Each number is 200 + 20 x the weight over the matrix's rms, rounded and kept within 0 to 999. Layers, rows and columns count from 0.

# layer 2 attention query, 1152x768, rms 0.0303, rows 607-617, columns 128-191
228,213,206,213,206,190,158,204,198,188,233,186,180,197,189,200,172,194,197,173,192,203,238,193,222,191,208,216,200,188,212,202,192,201,171,214,200,199,195,208,201,212,201,195,193,208,192,209,191,212,186,203,188,238,215,210,216,200,201,170,195,198,218,198
205,247,206,169,192,207,212,189,191,209,182,197,197,199,184,194,222,237,208,216,177,207,198,212,201,171,157,213,189,210,202,216,212,183,161,211,202,224,221,215,209,177,185,209,207,206,215,198,192,189,178,161,185,163,168,221,223,194,199,203,211,189,211,219
210,170,196,205,214,183,183,209,205,183,220,210,220,206,225,195,187,161,191,201,201,202,215,196,196,204,217,187,200,186,207,207,197,201,201,209,203,189,198,198,198,193,225,198,204,193,174,211,202,205,207,206,199,231,208,191,199,202,198,181,187,213,199,196
179,188,202,229,168,189,225,190,197,200,211,205,188,184,187,182,208,241,194,194,196,199,182,213,193,193,185,182,191,203,189,211,208,208,203,176,185,214,212,188,199,224,208,205,195,229,211,164,203,210,195,203,176,193,210,211,187,221,191,214,216,202,229,227
186,198,218,211,178,206,205,202,172,203,213,205,182,186,186,180,221,244,222,206,179,186,196,227,167,202,172,212,208,222,181,220,205,192,187,181,210,197,197,198,174,210,230,183,223,218,227,206,207,195,191,177,182,179,216,195,199,183,203,226,226,203,196,213
193,252,211,183,193,213,224,185,195,217,179,193,193,196,179,200,206,232,205,201,184,216,193,205,211,176,140,206,179,229,209,210,206,180,175,199,198,207,211,210,216,205,180,206,188,209,223,192,197,192,193,176,189,162,182,200,205,208,203,212,210,193,212,200
208,204,213,167,231,175,194,213,212,186,185,196,200,228,215,196,204,170,219,210,217,210,233,195,188,203,210,219,199,172,210,185,208,213,184,217,193,200,175,232,226,198,199,186,200,190,189,213,196,204,197,186,194,206,224,204,217,206,205,187,188,202,200,180
202,262,190,189,198,224,214,189,196,200,169,177,202,212,194,219,221,241,202,210,193,209,186,196,222,180,169,212,170,208,207,198,194,182,197,205,208,230,213,219,216,206,170,208,194,204,218,182,192,202,182,168,178,182,178,211,218,200,215,205,203,189,208,198
200,204,192,174,223,201,201,199,227,196,194,194,212,215,220,199,203,162,204,210,209,194,218,189,214,199,217,191,178,171,216,195,192,214,196,217,183,190,188,213,231,196,227,175,197,185,188,193,195,192,192,209,202,239,201,209,196,201,208,204,194,192,202,186
172,200,219,233,171,225,175,200,165,210,214,216,196,173,189,198,195,234,180,183,210,213,191,198,188,201,198,195,212,213,184,195,196,193,216,185,219,223,192,188,166,218,198,218,208,226,200,231,213,195,188,206,210,200,199,223,194,202,198,202,226,208,203,203
179,227,223,183,187,185,211,202,178,207,177,236,197,189,205,214,223,225,219,200,201,227,202,187,203,207,192,219,174,203,206,188,211,193,217,149,193,221,175,205,183,223,185,207,169,221,206,199,190,204,157,198,181,179,246,210,219,197,203,185,234,199,221,203
# layer 2 attention key, 1152x768, rms 0.0299, rows 607-617, columns 128-191
213,187,194,183,186,195,196,229,193,224,187,184,189,174,176,230,190,193,184,217,223,180,178,211,206,223,246,233,212,215,189,192,212,185,191,212,168,199,197,218,180,200,178,198,188,193,228,205,190,212,227,214,216,199,221,184,213,169,188,190,192,183,211,162
188,193,208,236,201,203,199,195,207,195,199,198,203,191,230,199,174,205,194,194,220,176,211,196,191,214,187,187,209,205,184,196,212,226,190,181,205,189,201,216,194,215,195,189,176,230,194,183,209,215,226,210,209,199,198,194,191,192,197,229,189,233,169,208
189,197,196,164,193,200,189,201,182,190,183,203,185,210,170,203,219,215,190,208,192,214,179,204,224,206,225,203,185,193,198,198,187,185,213,209,197,220,193,180,193,192,196,210,204,191,207,212,195,173,177,187,207,189,213,196,222,200,195,165,207,177,227,191
212,179,177,238,219,189,201,188,182,201,214,221,206,169,206,189,175,190,194,193,206,179,202,191,196,210,188,212,211,203,197,212,196,206,188,202,211,204,185,205,195,194,223,199,217,196,182,206,214,228,221,214,190,214,194,210,197,184,195,207,192,221,199,204
175,182,197,237,217,186,196,201,174,176,210,231,196,176,237,181,160,222,198,198,199,174,197,214,204,208,190,209,203,204,183,172,213,208,195,189,200,200,186,204,212,212,193,185,207,208,166,201,193,219,205,195,180,200,201,191,194,188,239,201,194,224,204,225
203,192,189,234,196,214,196,204,197,212,204,203,213,191,237,196,178,197,196,190,204,186,211,197,182,211,185,193,220,213,192,204,228,223,187,184,208,184,203,203,193,220,198,199,181,222,195,197,215,213,237,204,201,203,200,196,175,195,204,219,209,218,183,200
189,183,186,184,221,202,188,208,201,181,198,207,190,184,177,207,214,231,201,189,211,199,189,173,199,229,225,209,194,161,185,192,175,209,214,222,197,212,181,202,177,200,196,215,244,174,190,216,185,205,168,202,183,197,237,207,235,199,198,182,186,182,208,188
206,196,197,224,196,203,202,200,216,200,212,191,215,194,221,198,185,189,195,186,206,193,214,197,183,203,198,185,215,201,189,188,224,220,185,186,210,186,208,207,200,217,193,193,187,214,187,186,218,210,227,217,211,208,189,197,189,197,196,215,199,216,176,198
213,177,203,181,208,204,203,200,199,196,201,187,201,196,166,208,231,221,208,198,189,193,202,176,204,202,237,184,212,196,199,214,183,192,219,198,196,212,186,189,172,195,199,192,220,205,207,208,204,193,169,202,207,207,229,191,229,205,181,162,208,176,226,180
216,186,224,219,204,192,214,220,159,194,209,221,190,201,235,213,175,177,218,185,237,186,206,203,187,215,183,228,198,186,160,167,221,211,174,192,190,188,195,216,189,213,196,207,242,184,163,198,195,190,196,222,211,207,204,175,175,186,219,233,169,208,198,220
201,221,192,202,234,200,201,229,199,183,191,234,187,174,228,205,183,206,207,188,218,162,155,187,183,225,207,232,175,193,183,185,182,229,195,220,174,213,162,246,184,226,168,217,226,175,184,195,192,230,192,177,188,181,200,224,235,167,182,220,159,199,209,206